Weights of a small GPT-style language model, trained from scratch on English Wikipedia: vocabulary 1644, 602M tokens.
Each number is 128 + 32 x the weight over its row's rms, rounded and kept within 0 to 255. Layers, rows and columns count from 0. The size above them is the row's rms in percent of the matrix's.

# layer 4 attention key, 256x224, rms 0.0518, rows 110-127, columns 0-55
size [128 135 126 129 134 126 130 127 130 135 133 129 128 128 116 131 131 129]
[[139 175 150  69 142 160  60 147 170 142 111  84 161 123 151 104 107  50  86 129  87 112 127  94 139 161 107 193 127 125 144 102 163 108 122 186 109 157 116 160 102 192 149  96 137  70  67 124 172 183 167 127  88  91 185 113]
 [167 127 156 124  80  89 134 110 115  89 153  93 126 128 129 108 138 130 109 169 103 128  67 144 116 173 133 195 153  86 117 142 131 162 143 107  67 108 124  85 141 105 158 106  99 127 100 101  52  73 166 180  86 143 123  95]
 [135 132 162  97 121  93 115 130 106  80 101 154 113 164  99 174 148 173  96 138  80 161 149 170 160 161 102 150 137 154 135  96 112 215 149 108  65 108 123 114 199 100 129 142 118 101 143 111  75 121 126  69 128 166 141 106]
 [ 35 123 143 135 147  72 117 136 127 180 151  81 200  87 152 189 117 133 117 183 147 147 124  75 109  51 136 212 142 176 170 156 101  94 158 127 156  50 110 132  93 120 125  27 112 167 120  88 115 183  97 150  97 153 107 101]
 [166 206 115 153 152 123 111 120 141 171 117 105 118 107 231  96 143  90 121 158 109 131 160  95 138  84 159 107  78 167 159 106 201 102 127 163 174 153 132 128 142 201 123  98  79 144 132 133  95 186 140 179 180 106  95 124]
 [151 148 118 175 156 113 101 125 180 130  82 115 125 154 133 115  73 177  97 124 117 127 179 140 125 144  98  93 138 164 135 190 140  77 157 101  62  75 160  98 153 170 190 129 172 128 114 169  54 108 151 189 155 130  75 111]
 [174 114 153 145 181  83 142 142 106 148  98 127 107 115 115 156 147 121 157 170  86 124 169  66 111 132 182 134 158  83 156 172  86 116 156 131 152 157 130 103 127 180  97 140  95 140 119 166  97 128 120  96 164  75  71 140]
 [126 101  46 172 184 114 130 136  82 161 129 168 130 132 187 121 168 190 109 122 156  93 104 136 163 118 132 158 139 160 103 129 127 137  92  81 132 162  55 106 142 194 153  99  81 185 113 114 114  72  86 163  46 165 143 121]
 [166  75 159 112 108 124 120 107 136 183 164 183 135 122 151 167 167 145 139  83 146 129 144 128 108 141 164 114  95 139  88 155 149 121 167 118  99 147 105 161 113 112 133 106 130 147 134 127 168 121 177 131 108  42 139 204]
 [192 157 110 135 125 126 147 128 163 172 142 149 124  91 151 123 128 124 131 116  64  83  92  87 152 113 140 139 144 135 120 181  91 135 129 151 155  92 103 190 105 144 142  99 123 104  97 173 143 138 118  94  92 147  79 104]
 [144 103 121 103 110 149 204 153 106 155 179 120  97  79  83 139 106  74 117 136 155  88 168 162 164  80 131  87  99 173 134 133 124  25 101 159 117 183  71 139 184 124 124 176 180 104  91  80 120 163 110 169  88  95 119 176]
 [125 163 121 136 129 101 112 125  85 135 119 115  64 114 135 175 133 191 110 108 156 129 160 149  55 150 106 136 161 112 174 142 190  61 166 136 193  96  87 178 161 126 134  94 132 157 149  94 144 102 153 176  87 139 185 196]
 [132 121 143  58 114 127 130  83  97  15 113  91 130 136  89 138 133 148 129 106 126 137 143 125  35 115  71 206 140 190 103  99 123 120 114 162 109 141 176 159 116 123 102 147 102 134 162 108 177 118 100 128  66 133 126 174]
 [152 181  86 128  31 138  93 157  84 155 184 133 105 143 106 112  94 118 116 173 166 132 127 122 162 151 144 173 104 140 105 102  98 118 174 114 179 158 165 154 172 115 113  99 117 143 163 119 102 122 173 135 131 161  85 141]
 [176  78 165 146 163 169 105 142 192 125 159 134 123 112  78 145 150  77  80 105 113  97 135  48 112 169 128 141 133 158 107 135 141  83 108 144 117 128 141 100 132 141 137 100 191 176 128 115 130 136 138 119 163 159 133 146]
 [129 146  65 122  85 169 151 126 116 129  88 154 157  47 153 101 125 161 130 183  84 118  93  68 110 115 118 134 114  88 120 107 164  91  75 117 137 116 143 117 134 151 121 115 185 168 146 146 146 105  78 189  84  99 105 160]
 [140  99 126  97 166  28 173 151 109 154  71 169 135  78  93 190 133  98  65  37 162  87 127 158 141 135  87  95 133 176 131 135 118  73 187 119 165  87 114  91 133 197 129 170 183 116 111 187 168 113 172 131 158 148 142 123]
 [112  85 142  71 135  92 133 154 163 166 133 165 174 222  93 105 168 111 123 110 122 115 104 129 137  94 154  66 134 102 166 153 147 136 160 129 123 124  79 131 101 111 141 142  98 151  89 140 126 138 185  96 161 173 132 159]]
# layer 4 attention query, 256x224, rms 0.0495, rows 111-127, columns 0-55
size [124 124 141 139 138 133 125 135 140 134 138 135 138 127 132 130 125]
[[ 83 155 130 150 120 167 187 125 204 165 138 195 150 141  79 186 141  96 114 133 131 120 153 128 100 186 133 187 125  73 155 128 139 102 119 115 144  66 120 134 153 122 133 115  76  83  83 110  84  97 140 161  88  63 186  58]
 [165 207 131 145 132 146 162  91 146  88 147 197 104 110 119 165 162 111 131 117 106 121 163 136 163 152  73  66 104  74  92 181 103 147 139  82 134  95 121 124 146  95  77 135  82 122  81 166  76 114 129 102 121 150  86 143]
 [ 99  99 172 116 134  93 155 124 149 121 152 151 192 161 142 147 150  99  88 122 185 130  97 114 114 167 133 142 134 146 111 149  98  73 152 110 195 177 121 165 108 131 103 108 138  79 163 131 111 128 116 169  56 148  82 142]
 [141 136  34 139 122 148  85 190  95 119 123  50 107  51 151  88 160 186 158 149 139 160 120  90 147 146 165 175 108 164  71  84 123 138 151 137 166 170 153 125 123 146 140 183 107 180 155 166 157 167 148 154 147 162  85 128]
 [119 206 139 137 119 134 142 131 184 117  54 151 102 167 194 123 118 154 109 135 109  97  93 176 129 139  72 124 107  82 157 142 127 151  90  97 144  82 129 120 153 169 126 176 157 125 126  66 156 126 138  94 101 155  82 173]
 [112 129 129 146 115  83 121 113 127 115 125  93 124 117 142 129 115 167 110 115 136 143 148 126 107 172 102 107  88  91 119 131 128 159 138 148 142 118 124 184 132  64 121 111 143 103 123  82  56  93 117 156  69  78 110 179]
 [127 181 130 101 146 153 114 146 160 158  78 148 112 120  91 121 140 155 131 140 165  96  76 155  96 177 136  73 130 166 166 179 163  55 120 174 161 178 109 182 156 105 124 147  89  89  98 170 110 138 118 159 158  83 123 128]
 [ 99 116 154 128 148 120 170 157 105 120 142 127  62  91 145  85 119 174 119 114  83 112 101 109 174 135 153 125 136 143 109 148 108 139 163 138 187 140 139 100  72 151 150 109 129 134 182 137 141 215 133 166  84  99 179 134]
 [155 146  87 153  84 116 141 151 125  64 103  53 109 149  86 183 130 162 132 101 228  94 138 144 190 114  69  87 137 159 142 118 148 128 105 111 169 132 138 153 118 108 192 158 157 163  72 130 102 132  83 100 115  90 159 120]
 [106  54 143 169 113  89 119 167 122 196 143 171 158 114 121 154 140  93 130  97 151 127 109 134 116 113 174  81 115 121 146 116 160 154 135 170 133 146 208  81 113 118 126  99 102  92  95 152 159 192 140 176 135 179 169 127]
 [139  91 143 119  94 135 109 161 133 136 158 153 112 134 183 123 192 115 147 131  76 122 105 118 111  80 134 164 132  89 198 146 182  81 175 139  95 128 127 131 161 103  81 139 138 178 113 164  62 115 152 101 195 125 158 113]
 [178 112 154 115 131 210 135 127 126 138 155 164 155  84 132 166 150 110 129 114 143 147 148 153 119 130 164 136 161 129 153 192 109 155 148 168 172 140  85 111 156  90 105 150 132 135 109  72 135 154 137 107 153 103 174 157]
 [159 132  95 136 118 104 157 198 158 106 158 142 131  85 142  95 145 101 107 133 122  75 120 131 122 115 125 101 136 170 166  85 159 126  89 157 158 112 192 149 115 176 151 121 109 141 176 134 119 164  94  93  95  96 166 130]
 [140 108 131 117 173 125 129 149 149 158 172 117 107  84 107 126 105 169 129 142 161 126 132 132  94 113 151 105 142 180 128  76 133 114  85  87 185 123 103  53  92 117 164 168 146 174 138  72 126 112 146 117 143  53 159  95]
 [160 135 141 161 141 105 154 143 111 161 144 173 149 198 224  68 123  87  97 138 137 219  62 107 112 139 181 145 150  70 170 129 154  64 119 130 142 141 154  98 149 128 123 110 102 219 117 162 116 138 160 149 122 160 142 139]
 [184 120 133 174 150 148 124 124  96  70 133  63 124 130 143 138 171 110  62 142 120 155 140 170 118  89 152  85  95 171  70 105 140 169 175 168 103 135 189 148 105 107 132 131  92 181  84 147 127 128 184  86 136  72 145 158]
 [140  83 132 136 193 129 118 108 158  86 105 117 170 159 197 143 142 117 125  89 122 170 140 145 186 110  88  55  89 126  47  81 123 129 143 111 189 167  86 139 128 120 126 177 165 135 110 189  96  71 132 104  32 140 155 136]]
# layer 4 attention value, 256x224, rms 0.0605, rows 64-106, columns 0-55
size [ 98  90  87  90  96  79  99 101  91  82  90  87  85  94  87  93  92  86  93  83 103  84  87  92  95  89  79  94  98  90  89  94  84  94  82  98  91  94  87  93  91  96  89]
[[170 118 159 146  83  88 141  84 137 120 193 137 137  73  99 113  99 133 131 104 130 137 110 118  71 100 141 131 167 172 104 167 151 109 209  97  97  92 158 137 116 105 136  85  83 115 103 117 103 104 165  95 166 182 125 131]
 [ 93 139 134 126 149 136 129 155 104 148  89 102 147  98 155 131 111 112 152 128 119 109 111 184 150 130 154  72 152 175 131 137 141 158 181 105  99 103 205 128 124 127 100 142 152 112  79 146  72 130 124 115 139 191 108  97]
 [178 185 136 115 141 100 101 131 191  47 180 170  86 107 102 141 100  95 113  89 187 129 152  94 123 144 212 128 152 165 175  87  97 162 118  68  83 159 112 179 172 159 101 158 116 141 156  99 144 137 170  90 133 142 103 132]
 [124 128  48  96 126  82 130 182 108  91 104 202 169 120 142 170 137 156  96  77 147 124 162  95 123 118 113 122 164  50 108  71  77 140 111 156  68 136 117 136 110  96  84 151 148 115 135 165 136 154 104 153 148 138 114 182]
 [131 160 133 127  96 159 107 113 117 111 152 103  83 112 115  68 118 116  54  98 123 157  81 143 163 145 179  87  93  98 117 172 194  68 110 132 156 147 120 115 106 104 176 187 143 122 146 132 148 148 101  94 150 117 167 128]
 [ 77 159 123 187 147 176 122 142 164  80 133 130 117 111 176 131 141 107 185 104 173 154 121 169 148  95 152 113 103 151  94 164 169 139  83 133 106  67 136 113 200 146 108  92 147 218 151 136  55 103 138 124 124 176 139 152]
 [143 171 129 145 147 149 128 144 160 135 117 137 135 103 147  63 124 127 106 111 124 121 129 126 134 146 141 108 127 191 151 197 113  86  99 174 147 126 104 131 141 159 132 137 134 130 107 138 110 111 141 102 169 116 117 137]
 [120 100 178 188 134 136 158 155 141  82 108  65 116  94 119 146 119 148 166  82 127 146 126  88 132 165 159 132 146 108 165 130  95 150 129 124 139 145 101 112 132 152 130 141 174  83  68 104 111 128 102 134 128 101 108 136]
 [140 141 137  75 106  91 184 149 168 172 100  95  70 145 144 176 169  45 146 192 102 126 126  92 175 145 103  99 156 136 163  99 122 136 143 101 105 158 133 182 183 135  95  95 145  94 179 112 145 113 132 112 172 136 112 103]
 [176 102 113 101  66 101 145 124 118 174 119 118 115 114 143 102  90 158  81  92  94 115 105 151 141  50 125 171 149 127 111  82  77 157 173 116  80 133 160  64 162 128 176 138 150 170 178  59 139 104 116 149 165 133 119 112]
 [126 113  71 137 132 167 112 129  59 166 140 112 134 172 143 152 115 141 165 152 152 135 154 122 133 118 130 117 145 165 137 152 129 151 118 111 133 114  95 168 100 144 153 107 113 168 146 110 135 164 110 129 101 102 117 200]
 [122  72 141 136 140 161  81 113  92 151 156 157 102  81  88 159 107 114 113 114 183 120  80 143  77 147  61 159 138 141 179 170 158 152 173 114 122 127 137 147 112 153 129 134 159 116 147 110 162 146  95  74 115 132 182 114]
 [ 96 118 128  98  59 100 144 130 106 109 161  82 141 181  96 117 101 123 136 115 118 178 154 134 140 135  87 113 130 130 146  93 128  83 116 130 183 105 171 108 139 146 121 109  81 175 107 134 110 165 112  85  73 131 130 112]
 [107 120 126 140 124 124 170 153 130  94 116 117 114 132  77  69 155 106 121  81 101  96  90 159 178  87 166 147  79 107 191  98 144 141 125 153  22 151 138 114  99 143 140 138 173 140 132 106 176 195 111  51 162 124 143 128]
 [155 136  93  37 127  95 167  90 135 141 138 143  98 149  80 125 168 124 112 171 135 127 112 148 103  68  66 141  73 111 164 104 141  97 131 112 144 133 132 104 134 110 132 134 115 113 143 147 147 155 109 153 130 144 140 169]
 [114 116 103 206 100  87  91 110 172 149 194 127 105 118 114  94 117 137 105 125 157  99 144 119 167 100 108 139 124 132 188 108 173  90 156 140 112 173  95 132 115 158  82 125 201 122 126 136 135 153 110 149 133 164 191 217]
 [195 141 117 162 138 137 147  74 147 157 124  62 110 192 167 137 116 150 146 114  85 138 101 137 102 108 110 181  63 177  69 164 123  90 109 121 192 105 107 141  91 146 188 140  90 152  95  92 153 108 110  52 196 110 128 174]
 [117 152 100  99 184 164 104  98 106 130 177 155 181  88 152 141  85 151 130 125 130 156  98 148 129 108 123 146 145 106 187 139 160 181  61  64 114 152 127 157  59 110 111 153 161  91 147 103  95 161 122 139 109  54 186 130]
 [ 82  67  47 115  95 131 127 166 190 109 115 150 119 169 132 139 122 140 145 147 152 174 121 131 131 100 179 120  60  77 102 163 160 118 137 116 153 118  94 143 109 127  93 150 186 107  81  77 150 188 114 131 173 147 146 116]
 [152 120 156  95 123 115 164 111 147 142 126  92 108 103 116 157 147 148 127  66 138 137 109 129 150 101 221 136 165 120  83 124  84 138 154 161 140 104 112 137 164 121 133 128 144 155 179 135 122 118 151  93 120 145  66 130]
 [110 160  65 161 118 147  99 146 132 145 147 131 143  78 141  83 139  87  50 167 130 137 110 148 139 129 149  96  92 134 109 142 174 121 134 105 106  92 162 103 157  94 208 106  58  75 129 176 117 115 122  86 105 151 112 143]
 [117 134  61 132 155  87 184 105 153 113 177 157  90 106 117 147 159 138 129  91  88  96 150 102 117 108 148 154 111 138 145 160  96 108 139  97 138  87  75 182 113  67 131 131 137 160 130  75 171 120 152  82 119 103 113 125]
 [116 142 168 116  76 139 106 187 120 106  99  57 136 183  91 118 161 117 142 132 146 109 129 126 165 161  59 113 174 163 165 174  75 161  97 135 123 142  97 162 150 128 142  73 113  93  86  85 104 106  86 142 142 103 187 119]
 [181 129 122 150 155  80 115 131 148 133 130 147  88 177 123 142 141 151 105  36 112 121 101 115 139  77  74 102 114  83 128 166 148 104 149 110 114 166 111  71 153 173 121 135 123 111 128 146 166 130 106 100 177 124 154 155]
 [148 150 105 122  99  71 140 128 187 128 118 148 102 147 147 128 132 132 179 124 119 149 150  43 145 104 149 113  83 108 165 117 173  90 106 117 115 142 128 144  88 205 178 108 107 141 104 108 139 140 141  81 161 151  89 176]
 [157 169 154 103 133 150 174 114 197 119 174 178 155  57 148 127 152 184 114 126 148 126 144 106 128  95 113 147 102  55 118 126  92 125 149  77 146 119 177 135  97  56 124 139 153 129 154 155 138  90 134  92 187 120 134 181]
 [ 96 184 166  72 121 154 194 113 123 126 146 151 120 146 148 166  88 182 149 108 122 136 167 135 160 137  69 100 139 139 130 104 151 161 138  88 159 126 153 142 136 126 117  90 139 132 159 110 150 130  85 157 154 161 119 128]
 [130 133 111 113 125 170 101 109 144 141  99 100 149 181 154 102 228  86 133 142 101 187 150 148 150 147 108 174  95 117  67 153  91 109 126  88 144  63 117 127 114 150 115 116 135 145 143 141 150 183 146 129 137 133  80 104]
 [ 60 138 214 128 175  75 109 135 134 136 124  63 102  94 162 146 147 184 162 168 126 123 155 150  97 179 158 110  56 111 156 150 108 141 104 113 168 171 119 126  83 182 163  81 120 151  82 108 142 147 102 105  94  65 183 114]
 [102 113 103 148 144 140 127 156 131 117  83 163 131 170 136 113 126 139 145  96 140 151 129  95 145 123  43 142 157 132 134 106 161  64 145  98 182 124  78 120 121 141 132 112  94 187 183  88 144 108 212 153 143 128 155 131]
 [130 153 168  76 152 137 131 162  89 134 194  67 165 122 110 161 122  90  86 129 110 135 154 166 135 136 181  76  86 140  96 145 140  92 106 125 163 122 121  89 152 144 116  76 178 138 118 141 152 153 130 200 126 176  85  93]
 [144  46 110 123 131 119 127 144  83 127  64 112 122 109  98 111 124 104 140 145  99 161 143 125 125 104 132 198 183 120 126 115 137 108 116 135  45 105 155 147 151 148 184 132 174 150 123  63 180 118 143 132  97  87 145 112]
 [119 163 178 146 104 130  58 106 165 139 102 107 204 179 151  98  57  92  66  99  61 175 120 170 115 135 151 121 124 181 111 169 172 112 147 129 125 141 129 139  99 113 121 107 133 150 139 133 156  80 155 141  70 110 120 166]
 [142 142 112 169  50 148 145 126 147 227 104 158 147 148 157 141  70 187 126  91 136 126 101  55 108  95 102 137 108  29 182 119 128 161 105 117 140 142 117 163  87 148 101  89 173 100 177 150 146 190 161 143 115 127 127 162]
 [122 147 110 109 160 119 183 126 150 173 121  57  93 182 103 122  95 174 202 105 111  87 166 112 171 147 146 133 136 113  87 128 121 141  85 109 141 115 120 154 157 110 105 119  88 135  29 124 144 146 193 108 133 182 120 123]
 [141 158 209  66 115  94 138  99 133 139 159 163 143 162 108 143 107 128 136 109 146  97 126 159 153 132  32  91 142 137 125 153 149 145 160 131 147 115 111  73  94 121 137  80  75 168 169 161 133 136 201 147 169 156 139 141]
 [110  78 128 144  97 152 126 110 161 110 159 143 129  72 133 123 110 130 133  92 148 116 123 192  94 116 119  83 107 123  65 116 198  97 105 126 165 137 144 122 144 181 166 159  83 147 118 124 170  80 145 145 132 126 129 121]
 [111 145 126 107 109 115 117 149  82 148  56  86  77 120 143 169 158 116 101 117 157 122  99 141 147 144  84  84 117  98 108 123  92 121 168 172  97 183 137 133 139  83 144 120 119 173 102 132 174 114 159 119 175 136  94  70]
 [127 116 115 158 154 123  83  74 173  83 162 113 120  74 148 122 205  96 208  95  31 116 115 142 135 159 129 120 107 111  87 109 155 127 135 145 164 129 147 150 141 114 158  95 102 135 136 106 106 125 117 157 155 141 115 150]
 [115 135  98 106 103 105 152 123 147 126 139 149 119 104 107 139 152 130 143 107  71 134  81 156 145 150 108 135 106 133 114 108  95 135 123 121 111  76 131 103  96 176 114  82 163 117  88 115 165 176  93 108 159 119 105 145]
 [120  99 157 106 145 140  86 146 124 110 129  60 137 133 166 125  83 117  87 150 142 167 187 137 136 103 136 104 179 133 104 141 129  99 107 130  97 135 120 134 117 157 118 149  57  94 128 156 132 128 153 127  94 162 141 142]
 [101  79 212 187 141 122 162 101 107 112 118 152  89 156 160 168 114 114 150 168 105 133 115 169 124 135 197 109 134  97 150 132 137 141 154 149 146 131 119 185 151 150 112 169  69 142  90  43 145 116 126 105  90 140 101 154]
 [146 120 125 155 103 146  45 158  77  86 148 118  91 143 113 122 112 144  87 128  89  95 105  94  90 115 163 145 177  96  69  80 115 120 122 183  81 139 182 129 126 116 145 153 126 169 114 111 139 110 130  97 119 120 132 103]]
# layer 4 attention output (transposed), 256x224, rms 0.052, rows 64-105, columns 0-55
size [ 90  90  83  89  90  78  90  99  91  84  82  88  85  95  94  85  88  82  88  85  96  80  87  93  97  87  81  93  88  84  90  92  92  85  82  93  89  96  88  91  85  95]
[[130 118 117 132 124 138 114 165 129 125 120 158 171 127 122 147 101 101 140 149  74  94 100 146 136 176 141 163 120 101 109 147 103 121  80 134 143 156 122 145 147 116 121 107 105 170 154 109 142 121 124 127  74 117 137 123]
 [147 151 187 122 101 135 124 152 130 170 136  84 114 166 111  91 171 150 133 106 119 201 147 146 114 155 140 136 118 168 159 189  97 158 155  62 169 157 126 114 147 121  96 152  62  89 156 139 105 118 137 176  98 133 157 166]
 [141 150 133 118 128 140  91 118  89 179 147 135 104  83 119 174 127 124 106 152 105 124 124  79 126 108 143 149 109 133  99 115 151 144 124 125  86  84 106 145 136 105 151 140  94  99  41  87 166 131 151 124 124 115 119 176]
 [114  84 152 141 126 163 117 136 100 124 101 182 138 138 126 198  72 104 101 163 148 132 139  73 101 121 125 113 121 141 133  95 112 117  97 135 172 111  65  94 171  90 103 167 176 134 118 142 126 116 130  96  59 141 124 114]
 [126 103 111 112  89  52  66 168 158 128 128 209 112 137 158 133  88  61 121 130  86 182 141 120 114 120  70 159  93 149 116 129 147  77 127 159  60 151 129 136  78 103 132  54 132 153  93  98 144  94 130 166 139 139 160 141]
 [146 132 115 102 206 164 124 135 103 145 147  86 124 127 145 107 130 107  88 100 143 174 124 136 119  89 166 105  90 160 123 128  71 125 130 101 111  72 145  96 157  74 124 126  80  90  73  87 121  93 140 122 165 125 132 140]
 [133  98 169 111 134 151 225 144 125  89 119 122 101 141 166 138 123  59 149 158 124 105 127 185 132 153 157 151 104 104 128  84 128 184 118  45 185  79 113 104 136 134 188 108 145  82  99  62 172 140 153 110 112 126 173 121]
 [ 76  88 181 164 155  58 199  85  78 173 145 129  85 163  77  75 158 148 181 157 161 151 150 127 145 145 103 129 141  93 157 157 136 182  85 144 150 106 140 131  84  62 144 134 101 188 146 105 128 164 101 113  99  78 176 118]
 [187 179 109 107 150 130 102 163 158 189 115 132  48 143 145  95 131 186 181 167 155  92  99 132 116 141 129  89  90 149 109 113 122 103 122 153 131  98 142  32 156 131 104 141 124 113 136 131 104 161 104 126 118 159 116 133]
 [186 132 137 104 135 157 160 159 133 152 152 196 132 121 100 159 118  77 179 114 131 181 132  77 113 119 160 130 168  76 174 124 123  96 194 136 118 156 102 116 141 162 127 114 136 106 133 205 148  95 132  94 172 148  93  82]
 [164 111 115 117 167  90 110 109 102 150 147 131 245 110 124 165  78 146 100  89 127 131 105 119  93 109 101  86 131 219 102 135  92 129  79 132 122 128 155 123 150 220 129  73  41 145 133 124 176 155 143  64 121 120 161  93]
 [125 108 142 133  92  83 171 126  71 101 102 159 161 154 116 119 106 173 102 115 149 165  91 160 148 141  82  76 239 108 197 163 145  96  85 151 141 183 151 146 108 122 104 128  99 172 149 156 137 160 132 140 167 108 102 154]
 [ 97 162 146 120 117 133 101  84 137  87 144  96 133 169 123 154 126 112 132 176  81 158 140 113 146 173  70 101  87 156  96 127 146 130  95 143 107 138 162 109 116 172 155 152 109 134 164 209 112  35 127 115  90 132 129 108]
 [141 145  60 129 136  86 147 149  96  77 106  63  95  85 139 169 153 118 148  73 149  75 130 111 109 131 132 109 142 135 160  89 156 115 149 134 147 166  95 107 120  83 139 152 120 120 100  96  86 149 186 126  93 136 116 154]
 [126 107  82  65 139 164 102 163 142 103 123 142 108 140 115 184 131 173  90 137 155 120 125 118 144 137 186 120  73 127  86 130 122 138 116  99 141 201 136  98 129 131  98 160 136 154 106 193 104 101 157 102 176 131  63 147]
 [116 137  84 126 216 121  91 156 136 100 140 135 121  68 126 142  58 120 149  51 126  55 123 100 128 123  55 218 102 137 185 146 139 144 120 116 152 103 130 161 114  92  92  91  99 123 121 113 132 136 183 202 165 186 135 159]
 [103 124 112 150 137  59 159 106 147  87  88  69 120 100 136  72 121 125 186 132 130 150 155 143 103 120 131 128 175 177 168 145  78 141 141 185 143 164 112 141 158 190 153 113 113 115  88 123 147  97 180 127 138 152 173 114]
 [155  88 118 148 124 151 114 134  55 141 137  87 129 114 139 118  79 106 160 146 127 150 164 146 152  81 147  24 130 107 110 138 151 158  78 159  92 115  99 159  95 117 141 135 120 115  84 156 114 120  97  69 137 162 133 142]
 [142 152 107 102 153  92 116  69 152 145  66 127 105 160 109 175 171 130 168 155 123 116 122  93 183 154 105 110  89 169 134 113 159  82  88 121 141  86 133 168 165 187 165 107 113 160 105 109 136 140  93 169 110 134 106 152]
 [100 137 151 140 164  98 117 147 141 117 128 143  87 148  62 144 132 170 150  68 171 116  98  75  87 128 147 132 146 164 121  98  62 136 123 147 110  85 174 124 104 232 114  85 123 181 156 113 108 121 144  71 196 142 100 155]
 [102 144  62  98 133 128 108 129 165 142 129 142 149 107 172 118 131 114 164 165  88 152 161 107 117  96 149 117  85 123 103  98 104 124 114 132 125 157 129 197 112 141 113 140  53 168 112 123 150 153 129 135 108 102 151 112]
 [124 145 119 102 136 141  60 118 150 158 151  85  81 103 144  90 100 116 174 128 174 132 167 172 116  89 141 116 163 113 189 131 123 107 130 153 135 133 169 116  97 169 172  89 116  78 151 134 152 131 131  97  82 122 180 156]
 [122 138 167  91 181 148 163  95 123  79 143 142  98  99 138 143 166 123 215 141 140 134 108  70  73 117 117 133 128 155 135 146  96 133 121 132  99 144 145 113 139 137 102 141  72 133 138 159  50 151 118 118 191 117 112  87]
 [158 126 130 136 131  82 110  94 131 181 120 184 156  77 145 151 201 128 162 143  99 151 154 122 174 122 114 135 174 121 148 156 157 139 111 130 120 188 117 139 175 106 131  96 111 156 204 158 130  46  94 146 118 148 117  70]
 [109 116 181 157 124 144 146  92 123  84 120 107 121 119 134  87 124 126 114 129 148 174  91  80 153 150 121 107 176 195 209 173 154 170 120 148 114  88  91  99 131 153 196 175  96  95  97 140 139 124 148 145  89 135  87 147]
 [164 101 114 139 134 101 131 196 176 196 140 122  65 125 116 101  76  90 130 135 107 138 156 128 103 161 141 116 166  97 104  96  60 107  86 166 115 116 107 190 157 190 116  96 135 121 100  28  99  95 104 107 104 123 139 124]
 [151 110  77 138 103 120 144 154 175  84 172  80 107  85 118 157 156  83 103 100 121 127 130 129  58 113 125 116 114 100 184 101  96 117 152 156  85 145 113  98 147 120 100 105 100 116 138 156 140  99 124 137 121 119 208 128]
 [116 170  95 164 106 139 122  93 111 146 133 186 112 115 150 136 129 183 137 142 145 124  63 114  85  98 123 118 143 138  96  93 128  99 124 107 145 104 136 101 165 165 146 126 106 127 111 157 153  94  98  82 125 115 108 115]
 [127  91 164 124 111  91 174  89 156 160 171  95 127 124 128 101 130 133  80 126  81 166 133 124 123 141 146 161 146 103 110 141 126 160 107  91 118 129 149 162 110 118 154 127 153  85 129 155 113 158 163 156 127 155 128  88]
 [113 156  92  94  95 131 149 212 144 127 116  91 101 128 127 147 144 195 132 139  97 113 130  86 143 182 125 119  67 117 136 129 134 105 104 179 168 144  84  70 132 132 128 126 126  90 136 140 140 119 151 139  61 139 101 161]
 [113 109 194 156  97 103 148 161 144 124  89 160 118 159  80 129  86 124 117 130 100 130 134 127 123 185 100 131 125 133 112 126 183 117 128 166 152 163 144 136  99 162 165 154 131 111 105 106  93 145  63 111 130  93  83 125]
 [121 184 107 153 135  95 142 141  96 131 180 145  92 105 145  85 148 177 149 126 141 117 112 119 152 149 197 128 145 112 134 159 135  82 176 112 197 106 154  66 104  55 109 128 112 143 145 136 172 100 153 125 106 118  82 125]
 [163  91 154 139  89 141  85 111 140 141  82  86 153 155 149 151 136 114 135 137 139 109 137 124  44 126 157 159 158 152 130 165 127 128 150 132 139 126 112 132 111 160 165 133 119  98 147 127 150 173  89 100 158 140 160  94]
 [153 115 123 191 115 117 110 123 132 136  88 146 124  80 131 196  91 118 160 117 141 110 155 121 130 113  91 137 139 118 108  89 242  67  97 110 101 177 130 104 125 126 165 126  71 163  65 139 118  95 138 142 126 177 155 118]
 [126 157 179 177 141  96 128 123 108 196  54 152 130  96 107 114 145 161 136 126 152 108  94 168 118  99 107 182  95 144 104 116 107  84  99  84 101 135 165 151 140 164 113  95 127 162 118  96 113 143 131 155 154 109 153 100]
 [176 156 118 105 101 107  59 187 129  87  95 124 143 123  77  89  95 124  55 152 169 124  92 141  68 127  86  99 102 117  48 162 104 165 134 127 178 128 141 136  42 142 142 123 151 141  97 131 151 130 163 107  94 144 135 115]
 [121  75 197 177 139  67 180 134  98 132 137 146 141 115 115 123 138  99  78 115  83 102 159 152 176 151 111 110 158 142 142 135 148 146 101 123 136 103 153 155 123 105 122 160 120 150  66 106  89  58 144 181 147 120 126 113]
 [132 112 143  87 165 157  73 183 177 124 122 134 193 181 107 107 179  80 146 156 190 151  78 112 113 113 124  52 148 142 113 113 140 102 158 126 120 124 217 133 131 106  72 130 149 104 151 133 111  87 102 153  81 110  75 144]
 [ 69 127 139 136 143 109 112 164 121 153 192  44 115 132 151 131 154 140  82 169  80 156 196 195 125 136 206 130 183 182 173 139  59 174 164  51 141 178 140 123 150 146 123 128 170  91  92 116  93 162 138 166 122 112 104 112]
 [146 172 198 167 122  69  80  96 135 179 185 208  55 117 123 126 145 194 118 125 148 139  73 105 114 171 150 144 145 107 143 112 115 176 125  80 118  93 137  81  68 126 157 136  89 107 156 151 107 193 164 131 140 119 141 126]
 [131 164  87 131 110  90 109 105 131 168 127 109 135 153 173 138 117 122 108 130  80 170 132 143 176 153 108 129 114 106  88 153 154 154 163 164 139 169  76  93 176 172 121 157 180 112 132 142 135 151 101  94  91 110 127 121]
 [144 159 142 119 156 141 132 110 127 175 100  77 137 175 117  78 119 174 141 132 165 140 184 166 117 174  83 169 154 187 123 187  72 165 122 116 160 116 153 133  99 120 172  80  68  83 138 109 167 111 125 135 139 170 116  85]]